Part of a small language model's weights.
Size: 12 layers, width 160, 5 heads of 32 (1 for keys and values), MLP 448 SwiGLU, vocabulary 2048, 3.65M parameters.
Each number is 500 + 50 x the weight over its row's rms, rounded and kept within 0 to 999. Layers, rows and columns count from 0. Numbers have three digits each. The size before them is the row's rms in percent of the matrix's.

# layer 8 attention value, 32x160, rms 0.0838, rows 4-31, columns 40-79
103:624501426402598488539538397514565537684517455627464497512531549499497410550436450482501517469538481503511530436491502459
097:455464587495489528513508452482503430486510472391491497480436479374468447481462491527544529528504493540446562544477506540
094:581507515534418490551550485520387518475557531494477488559544514549548449621448445515442493493462507542497533547565552487
094:528509488540576320476531517550454518462514501493544496506570523445580456531570477473452491528591473527445462481585490609
100:492498510538490524489453555480473484522571498555484609482587466437505501570443596406405509488575470474482570483508455475
106:467454581575499498529539481434578549598522470351582425519535446392525506561492573618552470520498519469507550547562583427
101:527474550472592427537547527452582403569579587452506455450455502496518425513603617566466543566477467540448482503466439501
096:537542487532370492464574592489504504486520567516525554535504567422441485470387448497464487559509483494455461455533561484
105:475491479486507502542479478421431531523465445542506450496548471494463434539578568590542512577577465525557507517508511435
101:515484548486438598444424480543568536539538448566411448458514517500548474534496463489477526546516480443460372519555436543
097:543427558477558550550525496529556473512557468561489475517509507529494547498484524496468560427409549488544457353564470521
106:511547617509547502426474570537387443561429486558492470509575491519473504439531427565477546542448416495570484466492511548
108:585503535475465516477477577422537420510556462410520392491524531532491569469486518488632443460518532472566436577537528564
096:495497571481440518548451409447495479585389531462505508560447532477523534450399520427492437451510521482444444469497483515
096:499496388412566491543436458469549417559460594536526515533483517510497470547538496472526502446530486509491516482505510542
097:529613509492465467483577622465458578558517486443423489613470490419439510470408494491484477606459454494593406532525600487
097:424552495532565493482488478577467451459471583549565372629531468469553442592527615464565464555479523561505546425485545411
100:559438461512501450440473480486426535534466452454456443452457503478454584636461461455578473446450452548561509484584455511
100:547530575487460549487495518454533519437442465522428445501575454459489437450468535460524436516528483540497525422501595436
102:466422490523449478490548469462473527497487522473505464497532549590400499476516472490456540449453436532478528448420487465
096:541480438468420561478460527491490456579476540567482573594528529501591508635512660463503498586535463511478525484412469589
108:534520448560432580417471536447558527505458500541511468518492541500455480559490447589563519549426574560489548493571638651
102:503471559488535518489531583543529472496548523486517551506423479510464473541512503511333492445548571405465469550490459427
098:508528542513402489456590472536434490550385484480462496485512503463466504453486524452473554565685495529402481437457541557
091:423542479485480493532483522502568623503594627525423483454510585501563458499419528437509519496480419544582450404468536524
103:573521471545503534488519491528521559536474488544500581474532581592626550617472469572586520478471460420562535567515448485
098:485545502560487499533492533473464403597486534412520549479539526491480517504539409564488459565555509603509453604501466512
100:562544530543452458502442475472535523423348483477518545374543514558443472553473468494475483505523469482673576534505492492
# layer 8 attention output (transposed), 160x160, rms 0.0786, rows 4-31,36-63,68-95,100-127,132-159, columns 40-79
084:552430508498463453466428537473493485441573503528552471547466569383499536415488504537621461536500426544503505504462551445
083:526520467482445474511516438514542415425578545566506567530510443490489418446494601392402501468501404482474461509506424586
101:537466509554377441466447443467513452529475462532539561500404468416453448528578548400445489517546569476477546506456432586
089:565435574475463467499471504522530451423478547482511554530449465421478497533474404519594545400512538586529492437592551531
095:491479517524547482476465466405533481507482515560473532526537557530464570430457505439414567538561522464473553548499500443
093:496441531529524488522577469527569462528498504365477488521537503505475406467504548412574522385432474488459509399527484464
097:519503568543452482445489493495548527514552482480565514489542506597448532499454499512583530531419494461477577508578605450
097:536507408408540492625450505389488466466504535582454493498580553473540407379561542470520503495431498445514545498395516476
101:544537532488530495607487464546487570488415615507511427557502542460527461563522461519513462613525482385456566477451557561
088:547538498490518476501528536406450459452615509503570482550490586473537455482527512435470429567464450432573421529383513420
083:452562589559589417460485525527448446489454552564511474458474503491487458467573437492541478510543568530518455433469458465
103:498507483556497499620504539563372470473540457473502524423505446383471527576521582446406475503574496513489545490460574444
085:583426447482511512579551503441535480477518507539472572564423473585487495554510462479492468455518493541560456516507517454
108:558495470552539397463487597506453488520473528478463498519474460578594398569465476419505457498379444484545472497461522371
098:431537478512511453391586595547437535497512502492541514494509545448479524555468530546539462435518523454507445513509508389
090:442407486521528532511526408538428412502505423458485496541524426445498447525497494515502510478455523522431461573498568471
086:512644521442449503467532531519478525447424526493473513503567442542446536387537469478555521550563466509510553452583548421
092:575516493532474566571448547451540486464557576438580507615549571485443455502480544543560462565367469453528499524433535506
093:469491478528533400490454535522426531581365468617404473455483474409544500543481452469472618583476576574409460541567469538
095:508616474520557509440467427527566584430555531494437394467438490527478500507547525496496576587472568473548451506483402405
104:486537508520526524469472454554568456509466461440476556479464470481516514455493564539557547521487504495411428503429482548
097:539555464430442465634504434439467488496469536555447535521566506471466543479590463545382416488580570520488552395456538539
107:464423445427504506629542480415506477502521459458493478560618452538507527532498488575481521458497404388525559496533480503
092:439554551510466457488483526560480514418626533467533432489482519500447552603488463413514510627461470474474432492574419430
101:448419551541535480390446487504538394440524535380490448556571510459497437504468502498574420485472477460434404440496479488
105:405543497449530474420412478429565423510511475544475483455537500441560532403446513570507495431502503395502467409539465527
094:475549508449513563498541481528523512504436559454466497470476517483576539499397532518458543476478598488429459557498560445
105:594395540475525462503436535482529554492545560485474436460423569513549544533530509492488602519533506504449536533469523504
098:504520438442546517508512425541491461484426534471475604521463520570502535462469562494516482533542512515480467495491480488
084:523522412454495548529585524473552488476492498381477415514501559481532542465474569582597633490453479540530551527512516550
093:485598574503499534519516447539401527461472542593540470469516532471469532529429515498456523574522533489473501448457545437
092:470347519497469540546489520543490546484500460483526442395485537421544596483480431473613478475465516542482517492489417486
089:476464520428472418536532454465509552516465451495469545481572487478473523557551476547418432452541444552522537395553413444
094:423515483534501538527445501567356546552482533507511428519566426520518507443466493529531592610468553500495615552448502426
081:479544554464461531542551486502489508548509426498555490537589535513513475503500493411407440481475513447543469509562502590
092:490361513482495469491475524515489568439453577565483505535529620528470527486431516539512521524482511486501468470514595411
101:540533530514507540479446614496477488429479547521382563473509476468508391470466498529431575399428501540490493498508593422
096:555496458584452535418511508489383429517512511499598519472408364531571483611508478536477492438483505531507499514551515534
094:586502528468584453536425510532545611492499478468461521479505524464562528591491496468468514516547547560468583475561532467
091:493509495503526475510591509432542456501488574444492491497438549525350485445511528593531536454591539423521402452543514477
097:502512511544542463425498482432470544508528501502567580422486529511512561526456502439603425539470446471456525581536566494
106:490482529620539553599520463478493497434457543486459455487460509459421491489500516417482470612509564456503445424481563563
085:421481510555443555492521507471467437533479526552566446505584555480459477546536482484499468482495425497529442409478479524
083:426544508447505587501567490510429491513513482451473504450459442464492543433513552481492601458431489492507535498529437527
086:470538528485431465472551446519448554531528540564523441537575573478586500525479582515606526564435547448493530457416524473
097:456459509477523507514521410547479474526466402545448497483554423464518531631512487468463483455507403436497507538483417548
096:490471479471476572510489562480464557541473507547502440538507535513498460497489394422491524508473556481471556550478511422
091:445469509519487563488533450610385468475438487398472454484447509545533490493493478521518469470433482496455486430471517534
082:551482329506493547516460461512503551513475485500510492543580561487567512489482523578542404563486497534447518488476463516
092:474474453541540509461523397482589457438587603535562516548480495541495535413472544598532521433531524489470377545581549485
087:469469529448460420503464535414547457465528578520561535504515490567447474479472515510506528540532475464465468495502591493
096:454544551500572530458537398531481485571581510511464499464513532517460425456446571417513588593466504554399499470418539528
099:505536499471452556509465517555489533481489440575505494566408520554542478537532576497500430542525461574581537437508505543
091:499345459492579530479573548501531494488510427539476544455555487514507503501520545517548487526534492514457499550542504510
091:600426507567412507534475463499570451491386572529453523603546491485546554461542436582420527581559487473550471580464537476
096:463501559521529506425486515536530493521574479551534564475474475444478490546591465450522506412503506535474541477525382517
113:559468455444531589513503523603546541587496517524437529467506520468458507524410441498453586494480453540451509402474438568
107:415434497510491590546495519496521464545517464355543510522412578388527559446457471531516543466527529460510562498500558481
095:410526502466476523526474428524486524555487585455510539545545499536424502577484590516439413549459500493525584524551531436
103:453558525512594343547562503540477490425518362517536438431496497468514491632553509535456442443551477456522506554514606580
115:489487535463515420469506490529515453471407486408536560472554377413485384574535639507531553525533446461512459484473489469
110:450548510528471556434524487538494545511574522452482448466514501407498549531475612666526492493602539458476491485559477514
112:548421460522542484553536497454510463498485520443461442486527465419521414491577622543418570550536485493415487555468507544
106:451556625507462545489548567504481411446480548514519516516478544465367547549472481394472462478533402536522450493609476509
096:394519510410518447452421530401538451464563499505536461477557471496466433494532498501478523563543457491510591520555519554
106:524464502465479579398535486564545479538542501516441587422639475502519448496478428483432562542534514453465442514493438593
112:514417477460454556476394567467549559477526482495493508496418580516487491514510450561497570422453452445536517445623475499
107:484531544477544453556518494566503578485498462502457586582487513585514477450527408585522492506482485491576502521630542513
102:453501546553546463348508516471584435512435443498555516558569577486464493397497536512579525381521507467496467554458452486
103:462495598444420523537426451416464486453530451447542572510548569466476474450489470542482457542416538466546480499516517544
109:514498502465578509590502549436452444477468622524487522490509543535466487556514501504523415461553563497523513433581501573
112:506632537500460508507437618442479519514463494488546492547503476429465496432499509463492455573534459504605466452464519469
114:481485420587515539485453494468468474437514535523546390631570502404494368514507482509538397527490546491539514494449477471
105:495476607579473533415479498442483538552568491535536516473437534491484584532488424497486506474551487513590460548574473392
110:552569598434476528437550572489558528436487476485459563502505559433430449531494587489566487459537502474572417485458568447
112:447433448521456480518498527475485433549478481476432552518587476579531541602476426543503527386512480557417541391509476516
110:495444507561463470566466449532514502591501416509556506544445534423473401548549572494464425536522469512531436517440552539
108:563458506518527565402471447538546587520491492547556434484483502549459467554482508407567502560506437474522426526575539530
113:540531593521485463413469567559501480468509440480458470489367500493490507532487612474482454429568472536482489499496449542
110:453499489519428466476542506497545491525376480471506556493463509523470484486550570555467614460610450487539494530455515505
101:434571482446493490554528452512496577507535487508497515459438526515533441586508534447523563421417504570559512419520548526
111:548460570529628543526545491542547555465551497502468585489527630502554541546538473520513497494466397381537515542484483500
117:490485516481499427421464532438531479443515434488549533485484431462481503426549497490489519507530457494530449543434483559
111:482514446547394471572473547505505501476390459522553576474500505466557436555515453496454399512545486549582586490566526488
101:541609601615422500511501396495603573515488482519551589438525410483452566461520516485437532531551506514434494428493502504
120:436545451506404475464480432465595567571456446521510500502418477577512395490476558537441479579566556372497493530401473501
110:579492535478495510419425513502546539423476546484476485475479439451496579511412425463472551507553498457486523488451577529
086:568481558466423515417494533451535490370454540498550526473542411538491592495517458602499548516605517473549514491604534449
094:483540524509536553509447463533550521479537443570488480460439540484575457433558600461376603514496606497442513487501423467
093:451446452421484450585540539478476499500519518475491511489420564530506552479485446499551418457358453472496477521480454461
099:475528490458443430418530442519524565494502411543476464496371453423544536415435461500543564494564458394523585532561467511
082:488532545442445501537516563529429545486487540484478501430452449515487604625501541474406572480487541464529558422445478461
099:501498493575464433590549520548485480533580555480597474590391532553447504473668415473523572532456569424519520451565453477
097:452485430477473512558513530542461481516556337537558421629490554420525512485556591464451462514485472511532469430547466506
086:439419478503427552494529521387447538521462445575538390595483526492493458538552472533462406523495467484498470569436540522
107:525523486414527506455561429605507497510504510611474459479510429452494539537477464497519492475561511542470531540441567488
109:533466549504573527501501545468461536523511482441462457540514506509612439412481489533514526491380516462518538516553572430
109:503439485517415402542518540515515502546452499461506512503468472554606468527515486496484471400555404556481533490472426566
096:545437487528524445488382524573569465475527448443565519537526558528534588474457451568574500461551581482487556530495515422
103:464363486455524544528560601375489500511469495520471425591415525504550474516501431522474457461394412496645489478556507509
087:485463446502511499427491497485559546558542459499480595523462436555473442503574527574413463540494456451536434536444526557
095:501513485456572548490481484518443502489459526569577513523508535553462468405423558500485479438497450433541557506558604507
103:540575474583415502437454469507460387526560499500541550414365494537540531466503500392501471551455413520492491535469541443
107:453427513483517538414452506443517459470479539510453508419442520492486449464482505382485468589472518450477548610458485449
102:597532538531653495506438528433438414487560567461505451483575523502512478497489483483560459544440500512533581562532549513
102:553548531630493521593521523483428422532576443458503488510545472548456477415537520474420490561422453455511496497438578447
101:405386495527495511528503548577509548413444429490493488400541530486454463489468509565474463432419512425502478510503470453
097:561576462586516520522476427489477575526534481551575516505532481523485539574522411486579412462549526486533594497413472443
090:528540472464445531427510558598468430448418518504539582494523376421547512537521482504493505387491455549499494527467546525
109:534527403654509551551365501499498537430527561597452560598521409510444523443473487473390575484461560510533545508522499520
083:441488490478470566570516480525438617512501425480524466428404456567445527488512566428468408470418483443371485482548415513
109:616496441530512552528408529507442452461479515533492479530569512543515477497457544524529518482448489554489494521455608551
094:511470449492573522525475544443532526475437458593416602461537465464468498506490504499462579454423531499520538474461532484
092:548475518490509545482509505489558433549467507464534502473457448440486443391473560484481575537620547569559559467460535566
095:510556491566484470443511474541423471523529507393572505554509473538564443447546472545525578604443503509390567639475559498
119:474517459468510549462479440503582499492564542524483499472619363556501487571505513449367505509452547464557484511529530467
103:491450451519568534626570456476550532612512496463519424549424487459473505599514482432581420438462468480533552467503505579
116:482519541479502514478471508508517528543507528466509506543520586536504508476508558604520523500581540493493495576452507478
122:533453441511558562507547515450575416509435454484570463600515491483481446503509516560435620479560510523570527496545470516
110:497468450565577542502474472487464405509391476496584590560441490480513457452500509499480455456575452459483471527514479506
114:437554498464463551443490461408526619517486467458423438585559505489472468522496534434460509566434511457506532471448514498
105:406512524573502548506521499530396499549563505524473502458542465503535530515415506464493403450440538502483472535434463579
117:485486425476526483582518515542490481416545459477537456457529461523475498493470644470547499532444485517519474533465544466
114:524552493520520553399477428488564464491429570446495603492529494586528421416484502505476487491462552526496462492468523498
102:495478441548514433439545463474506495532496483481449590462433497493578599462546467542565483449518380499490467478486436541
098:535505424533438531563497472508491549626535461540494469455569640493511526465504564525482488401578450565483551566505418483
093:493389496443482478514419471483569489470449474486438528395589446518490452515535558501465434494439424568495533426552516502
095:536506544483510478429491564544553526483487469605441578467453548501433567512500520581452541555541517501482504462495479418
102:496585579534531430561490465529454441476511512488483501562535484392547432449536555492464518532442525405492509437515518528
115:525535494448445488482536432475543585451436492518441540351562514523470530514498449430549508517405479486508495452469576534
098:515478473552481574550537527431506511429502418434460392527480506447506520509479551466440423533488448477511458476420564440
099:486425599500424516407509525447476503458498544512493545483518509568552479472545434587574489567531461533489439447514528415
097:442531562459527489559559566422432445530500529472472480479571567488513405460480564411482510483521493535553451569506498480
118:590416547530481548465457573494601487520446499484461531516413479614547460572514493488534467534483410544537515572583584575
098:526597541485466444542500470527499513521480475546522479453523561478504503500487532430409442518560455433569506459431454468
104:462569575533506543542523619520491451484490492487527531479523424545503488486604502595380624570519571520496448561552489445
098:535485406441520516519478469468487474549550589524531483508435378540537503464563472496545550502441528556521478527590492504
095:549438552572477511471405512523561481476487427568521561529466551524541522550517485567482446542485489447509526501582414477
098:455438539545471589477423556477453420515572494512495480535560505553536444516501435494586510472430507507437526518542473551
091:472369545480562469507424538481513588444496439472465444527522524585473502451524388510523470598534479489542527565510557551
# layer 8 MLP gate, 448x160, rms 0.0692, rows 0-55, columns 40-79
092:478579505517349510531526569478444517553429422533451439547534571496475585485597519499490490520505541505551509500471493528
090:470489466500471495507497476527502418474456506441503544490477549532528540466480432503601525575427608443526537434511427558
104:458440486451515587541538413442516498479445589544535406570553544514509447518491524555536543496544581479542558578467519524
103:488514476563429423503498577508415569511479455410474608540561478465516482454585517509535407543483588497520512511515513423
083:472524473548572467543476530468503499494481558507479494499476458555414489454587525535516488586488430488458579411468483511
101:517508500459542489409461547508612565475475470456540428428476488456448524403564520537547568483544472362555571548494535569
098:480421462414481519514532536522413463552475503455491555526516553411559490542586561479503513523501513508450437487560493462
109:449488508532497506477414514509510480501513482562492553554470531570598411571494527521385489477517564495529390574430486453
107:472528541543579588487468549621528456486521447453420487485569404494462580496523507531504507530609586499500434437424411387
102:543457547554529474545565541546531486475505485461552451417548478369424524513538482448556565497521492425534523532574562529
106:556536456495508555413479421478532455443523487506533583427514503436588450482532449489489429519476623492488556492491499495
097:578446476547518561523489484513453471554373502450484402598498461485489474531530495525569604565446478555521482479547541523
092:565490411439530539535517426450423482354521504542490535608559444476562472466576436452448634572501560510430536443525528506
109:522545532639404458429496464502473554533439480464437468527450481475549426501435424534492449478447560498477522455455487452
083:462594531455501517509518505576561534510507570550495472478416541477503442495553561522574537472474562423520520484483483523
096:496471486503529474521513408521451456451472574435563425527542519533570509481441456516502550536624431493432529563510547501
110:454526525536445507455517480616402514534555523434438488471384478439493497453527552615494411523480487472500561400492498491
109:381530476466450547519476509457563461571514534567459503513471435545525591491512552573516483445450521447532445464530571474
105:561457416554472484388584480553430471547447488587476424499474449446476501447512464612401537397543584477455497449479492397
098:507547433454511496497562530573521506519480446526448595565572376495531402505551507457506447467509505497527560511572545530
100:498543450440526561554535609548543538523585456527450453531569462491507440541470593506406567459522576538495580549607641476
106:512542533443512468488453490517517549437552584509453465518521487435474538527517528527473441430456579515612585437544498469
107:556516581418493432502520525465409456551483585474496423544421522500576479479521543497529533533630665499483543509444473462
091:489454534501469553500486503493504525491545522549522535406521421473459526479543572538491439456441482523512534516517504463
104:531499513380513437532434458389492389440441567490421508542567514597503499457584450441412487440444559521463484532539429470
108:487491479515468531485543523516542468508532541518460516572496426538356541471491425540567524467478529524430467565404474528
103:493558563460517579494544509528576547505587541497543535503508571494399497519452467480557496396555512521476438418547416615
098:486519586467492540467518406496482458497422439460561492466438487542492515482617471479534528482469491424492516542537530349
105:466516475519492544599545417425478429524523557543520499510573482540580487440515445555546454422543453455553503479464521479
104:486488543456524515427472499472431505447528523567463567481641537477542396543579520560412509477440525522484477419477462496
096:532476384471536490522469406517410510443608508537481470474570446494438442439517561450539487456473479510537471557559519458
111:482474440479547469538571502556436498499510557477452469516534429582469501495481595496555518466502459525448504415506506423
098:567471573516488542594489569575580522546449446503425514484530422489476533526519548493525517586567458497419480568514457541
109:462491544486527517440559481547556484452487490424497510502502493556390567456480484437424541490460517572475573571470605463
100:531492476544529600459554439474555535524515415371533532525491428547412514497518387506546449435445569588527467487475582479
106:514467503553453424588628456518562512561383542501463524437491541485464496420569499516517486522453500506555449505555546491
111:487490566482575467537463475580521433534521519517513560568529470490337506457498508557412539548514496394513604590535520479
099:483508465545455491525568466598555437536493484467427461466563504512516494467542476511481474465536552610562439460436483573
088:516494581579484496369542494554507563491517506502527500533497579540463533466460508440561538495525462556517500499438462439
098:471452471394483579437467547603576508390544505460524408535530503431522472468463574486487486504474495487441503541463502523
091:520437568515546435462528574518423426597512437497513435463500512522513477576496550510451496529476561535505416486490551378
111:526479437544471526444521468479463490477575473477489545600405504501552456509479476465562448467482553499488549606511458473
098:454486527587446480549460509515460542532489490540523482470558497436467570440469471496503590490412610489504490471488541566
110:526543494458574445467488448551453430526589420472479562442502585510484447526546538474592449512562521465410552523507474495
102:451523450538490527556499411438464465551487531463420584501496628473533586439561548544471494522486357446407519535526535590
087:576566523516535490432516480469454610449543461522534492546471550547460554471530611488456520525486516360483456460493524450
103:452520529502561394494504575581508442372511545483483558457557469505526523522496397494511475441532489407423438511427533477
099:573436543408504374449455442469554587541546520399447465555509541498478568419418503552453492449460447476484518622512485541
103:466475627503540508464590542481551443565505577571597551508501521470507505529639507526527465516559544584483499515465509508
098:458482519488496497501520526491444517512558415529425470479513525429422557476520551533541526533414605383476447541451590502
104:520519500447576524564455478534552553574518499411506498643474462567576519501503510493630477521422490472477556460530497449
093:496538476517538366590448510523497552556454494405501555490458530544605556442462535416522462521573472486519478477546544552
094:394525582504492529474536489521514516474473524541491406504460411445595398494525470558500424443528465519501495542592481561
108:449498443582510473487540461465525570483459546479460387485541552485569508484504538472596498535488472549370503489520505482
096:391495575487534564494556513623472469474566492578455461568505449579519483461491428493548490534458640519416439418487548588
104:461491548549552421555545556476559449468524550470502526541505532586502487527441499517554501561510559463465463560453470439
# layer 8 MLP up, 448x160, rms 0.0706, rows 0-54, columns 40-79
095:556482449484509491526579476467592505466527539435456518541465508500450404590447489523449521537427504486537472502548478462
089:420460490538503468585448518474521476425446554516457498455501534574467492511607450508462502458503476495473514531462517597
109:469482432538535515580412498563473486500585548456527467400565469490482472482463454559459571532560519474591460490483574505
097:384616579455488473553529553410480545528422543470453528473508513450445516554487457566471440505507478426472483604512513511
090:521498413541490495537430506490564440513464547477517428586508558471534558458482480525421456478508611499522527627480509477
100:546426566525597521532513607539433381484434476577456445515439481549445400435515488503484502451491607541541415482405436558
098:674541484539519464483500491525571512553538500480433463497525571600416576536515484473461499484524469549434573546476581518
102:451510471416547661496542519587520526514534523477495470590511517522502395500485526491509479573511471483504465413497452529
097:447477500455468450501464543445503419422546431478492450382528578473536519453494527514511535386530469464422458455536396560
098:564566519427438512491456491555499557461499524535582533488540511545416516498486494494467477551482528468572440557440530441
110:505503520577448457499486514568482573554554538569486427472488461458505523507523399480498492553460557450540490509462494444
096:471543472529443548449534455477403460554526522550457535537388432445606460392457464433576446450362533453474578481576564499
095:547463564522527492503562454427347467462493569526473547490492451455466430522548450559452528501416540468575410520453528575
105:523543476475518458485526440437517477491478505475532479484493534496412504496467392492466574445421519415394541531482551498
082:465498564519473553419548586523539491564447570479510446486491445493588422436544489441504423498516531522414552538526469498
091:559474458509454535567420495555486456445516549463453564470464412589500459474537470507476505474405508546485502501486429462
112:427462548589479563527509477603541533533504512477514598477423571439463476528525514594488442501554528602472443440509495451
116:488480511479497509466403497509526457532528477476450576504483579413475497480441537492540459484484398459495469585416540486
101:457433465430523531512473531433461543539479501547469518417620569549472576567516486570395539633490529452490459537541449632
106:517484576534426525457512436462560476508459525418506458476420497427488473640438615494486439536530437491398495436549497582
096:576514544469488615485565443527477458520432520628513509447491575507457482498573538516436514508542399521476540488395524511
106:467456602532511554514419594444493500454574478595531410560450504648539552460490441492554489478549455419486569438464510556
094:469578547504522495539481486548533448583562520598479587510547534395486546544501485475603485501466450558505523434443489519
089:525464534434523566518599499514527510512545529534499519400521507528472384503507464555396505513484528523556415501468489533
109:428460487540493606500531450556590469537403559483463473529527460475452549565521465586526530503572453457479423466516428494
106:515532577561492552494493587514527593506469580605535433516476476510542488431484530586510388560477537516499505509501486575
102:503451486503455582522437488537455541500501465449474457440549511567472610388550574566460490474502522619546476535489569447
097:394486488585540551481462424521458466518561590503559398511554537505467544474550564506517481393429471597471498453511416430
109:482548530475393571532504511412549426577478465366504456478440595437432606524469508459460492550549556516495467542459418460
103:403480509493586453509488493581500566479545384498476526499537543508363388483502505450522513522449488481526559422574400479
097:416442512496458527506530571430473488493539590489509558535469448547551586542357501554520472546402542393577483549469559465
115:448537556536434474476505461566456429449499552444554596496570535471549488542556555439536517499484462455558545532575507451
096:419363529482549556596459484519459571407462462562550544533495570522447429473544483544574534422453477461449466538488475528
108:504538424454574415500510466446493602503574480446581439457544462473505511454516508536408564463475602509518466441503506530
106:522374520589583475520505468598450593447416511527507498448498482512389476552440417448428552482466557515585467515526511518
107:509503545514577452449452527491409485503546427651527527548576476492495470582445478425542476412476531457435524478535421483
104:556574465507570502524480552540396473577502515488482447470539507498574384503458580512553521521552533601518505479533501424
101:602485553617539528428486410478571511497474545534542485461505507532532452470517461514450480390466572456514539491523467563
086:583485486473500447512454523460504465533459509523477397549532487478466544523534510507533451559497542593501526572525530592
099:487509479515443369499538571474469507586393456469514487423506459528483542504544413519465545471450556484524549343526520463
089:444523534503489581517496510555414453480488446549516542426521526533463457535511452595516583510551471515410389566521477485
112:497492463496554480647501539486593417503443473519456508536581470558495437499445426486500410538508502535445527484519519572
098:447538502453531525552438449532449443519504489587552411519513520500538438448524477481469470485520539540546644546493536549
115:551565558426463516551456484512508445503512448470556525520485491577516509532405511424534521516500540537447519472569568543
097:527454451540435591575472434382520553454392582480465496484362506456524501423502568488553483560513450426427471562560581530
086:555464498532493521484482489462522510471497501515580513559572462506532475429512511500513483527520610469540479472510521377
105:525450567484467520525464456429507503464563461502549520430496471429423444520485472434507451435527579405383418513380486473
101:519466541463580481503505594506554529482517386513536548447484511534514418395448511548520489511468495492520513576527560443
107:560504491534568601472515521532539512451477359512460459490564490490533545463376552469540511504516584530493577495497466515
097:535548514502421601530474482475467527478538529564603474524557516420483558461441549382501465511525423526476424539540480439
106:475610587535516465463488456477510472460494515484550524525496412439537406462545455459548437462481460485469465506549468472
088:435524465475534535424560467520543499517533424487629545415443464479400531455506547479555474485516490561488496626561543451
106:468484553591479539494541507629538498431492512564503463531467478453431467539497406547474495390438507499601466576576503524
106:471462476487495470463608489514425545485528521535518507493499443558467456525573527478561531487490468537505447423559558474
093:416520581442544573455578475531476454437539409573447517553454429590505479458437530469521480458471572499456381453488510555
# layer 8 MLP down (transposed), 448x160, rms 0.0606, rows 0-54, columns 40-79
091:577421530519521587533525467505460414593541533550541548427543474503526440486485455537470469495465477522480472493419378506
092:497589569501527500445512514495571528583461406458541529484443437498498439542475513542438440458543523458423500517529516457
103:509538492449518517567552451474581486432476464555489541572450566560447474505630478516479378458500511392459487491435500499
103:470417336576503435497511474491532481561529411608484583527516460544516483561430517501563583410486440520494570408563455587
082:487531502415392472520442491457447547499519462463495553433439397490593455417475545427553576552549486515461545445501450501
104:505489522525475531460469452452522565552488523451475507492475492462479511571424480491531538520528397473559558515540462530
094:531457580448492497451503462510367465582462570444483497534456544512524472458472511448578460514537555513533427439585470555
107:457549531464449451483590531497602511485639465430524512527489539406564497507529479508537479468508479450558539456420545544
106:465496630524554451539623425452369517529589545486482473491448552434516527476542482465453521479460430437462490485466505484
101:504494507560524500580544601434576526551547507409508537552497474407513503471517468541514494472429469482405544525558462600
110:434581555530435362530476514505489470517515443548539554451510463548539521425461461591543544529454505409370428507509557483
095:475438548450486495541441482487511508539451489497580423509528471495464507574554445494489598466573434474516481454462474497
098:446512469495502503458440396510485478376500380549571496550447507428522548499544472438490572537583479464479563514602459476
114:562459486582494508537433509476508454534497509454520532436556523497421494477596496503417503467482504521465645476540501509
086:448500497546590457544459461574508432451541557571498555578468695496455485546516521459468599491467489511561500474505524441
084:423535490530510496406492530440451508509484478500532430552475577509536482494429471581490512512664485499565487487519510517
108:530430567563551510500431483475567519453565428513540507473527566431530505549466460488543431530555514513505575500481546539
117:434536519406459432472533488442542473440486549512503486449469625479499489500449455427522493505500410510500407477543530414
102:473450483542490472540478528502513471468535544511467450460532471439492512462456559485464481371481515624502500437449417468
109:561489437506404464651490583496517528472529541558485515465483411494592499501455454506504486499537398512464495518507498496
094:470513416554512420472456547475471575467598541493454473508524458489475550452524472500491384540453552473482471555527472470
107:480483475502591493516525521482495519528544603525472507551423482528565451475474477523568586509531460595502502540429473522
096:549536568479424514399470598503502484430508581504505480449562531579399520459482464586423380515563537579542490512531425500
091:517471465478393525440448485458490498510574467475518494445445462441509478480501532431521514540467411393541530514593494538
114:526530586573484487561559499562458453563444502466544555577529522419537458439524484549495407444486601533455525490461499573
106:504480513511541489484468518465433507501419535488491555465500513472428530495596493459496529472550365535472518473483497453
104:471532571511529494476501515505508509465524477488485558476555418406500457473445568481485507459508531533413502465596585522
103:462433447490540491511552459463546465455459470482555509448458484594548497513519400501489599480455514398544455529514438499
112:541519490578557492610479444561570457498451521587490501523464550502543494404504444480474356514545484592497546544539543536
098:539508531408513490600484513421602487538532409538501445550414481412552598526412452533586496488580551470473473496410547482
098:587525456517529409568531492560504557511388523530505491551472512510471463444491482459524455461577462562515530474477535515
108:520513534491511589590544472522398582515568462623478524534422474511525602601430482548518485485505501499513517392410460416
092:500590448470533495451514542498531537450447561404398524570512508529586448455456487464487469560479467573511488444577533494
108:563618450464489559504532479527558505427391559517566512573540481536514515472535488487521492520486513589497524380532438487
110:552549512425474498552572561559587518525529591524527494527513508538482514586415498550527551523452614480541484577494492549
110:471480444553490439432552444508557546466501519496509530474470535510601657454598546543458501535447504483539540598596465536
106:455387576430419578543477510495484513511495485444500519467430508396547527479410505384390480501418451470510511415451497458
099:468481489425481516495526447471482509436538499507543512527431461558524468453540385432522496586524558415495473584555508582
091:428532416585463480552485473498435433510466455534563545392535424454565487536562577465462441484586470441507481424554545524
098:514506444296553455467487458519548443403578501508578498527386558392448447506525542493518488522494593544428409479497521470
095:558516450443546481551508462470568557503540531448511427509416514534638596525442564428506454500459519492549610457542546533
107:442486434556405502501593565476489453501519474459596416490482437488515445486486565503489477524618495544541457445526451581
098:513453491492556479465531503449513480434476489552533533465494440544487500460474547370451511464440534355501439531497502474
116:464388553508463586470485474431473536555458459540517569501537491609374433522493489414582568506477433574479438496558508458
095:548530551397470506458433507480531450513566514595440544426573504520517517655544498497563471512505453500562559485450452515
092:464530503425521540434499458568522451510437495526473515415369469480513557493541466574456483477495435501452474535448511533
102:514434558482498591471530477513530515468503480548539458430540700513468443539421584597474558456496486442542576450448465506
104:466485534537478524482510460451448432501446505491591527462487398508438555661455565458495542514464527515478484380516485557
108:462462508466515480459542443431467522635499552506474475519540471505484538485438536579462481480537471455508519477443494498
099:566637464418468540528535486493478548552409506414487441452416551477492507550541507583559511512530481583421615546460565571
110:486522475487616553492519414505553520479415541440473468531370521527472547526534490524417466366451462507464587460499503506
094:504375505542439573469510531549489542538462517614477562528462506534431392550467436494460547583451515504496516532405492465
101:483501505508472562567513504585498429502502376523532567513554542461468524596496499443442518516499474428622570458406491383
102:488498462497496541490459529469509476471495431612527433491488478536555498503475469491507409407500532492513467461516569495
084:567527484553524563474489452434542557555484455458611477484546504482488613520513562526447448527531401521587494517551527478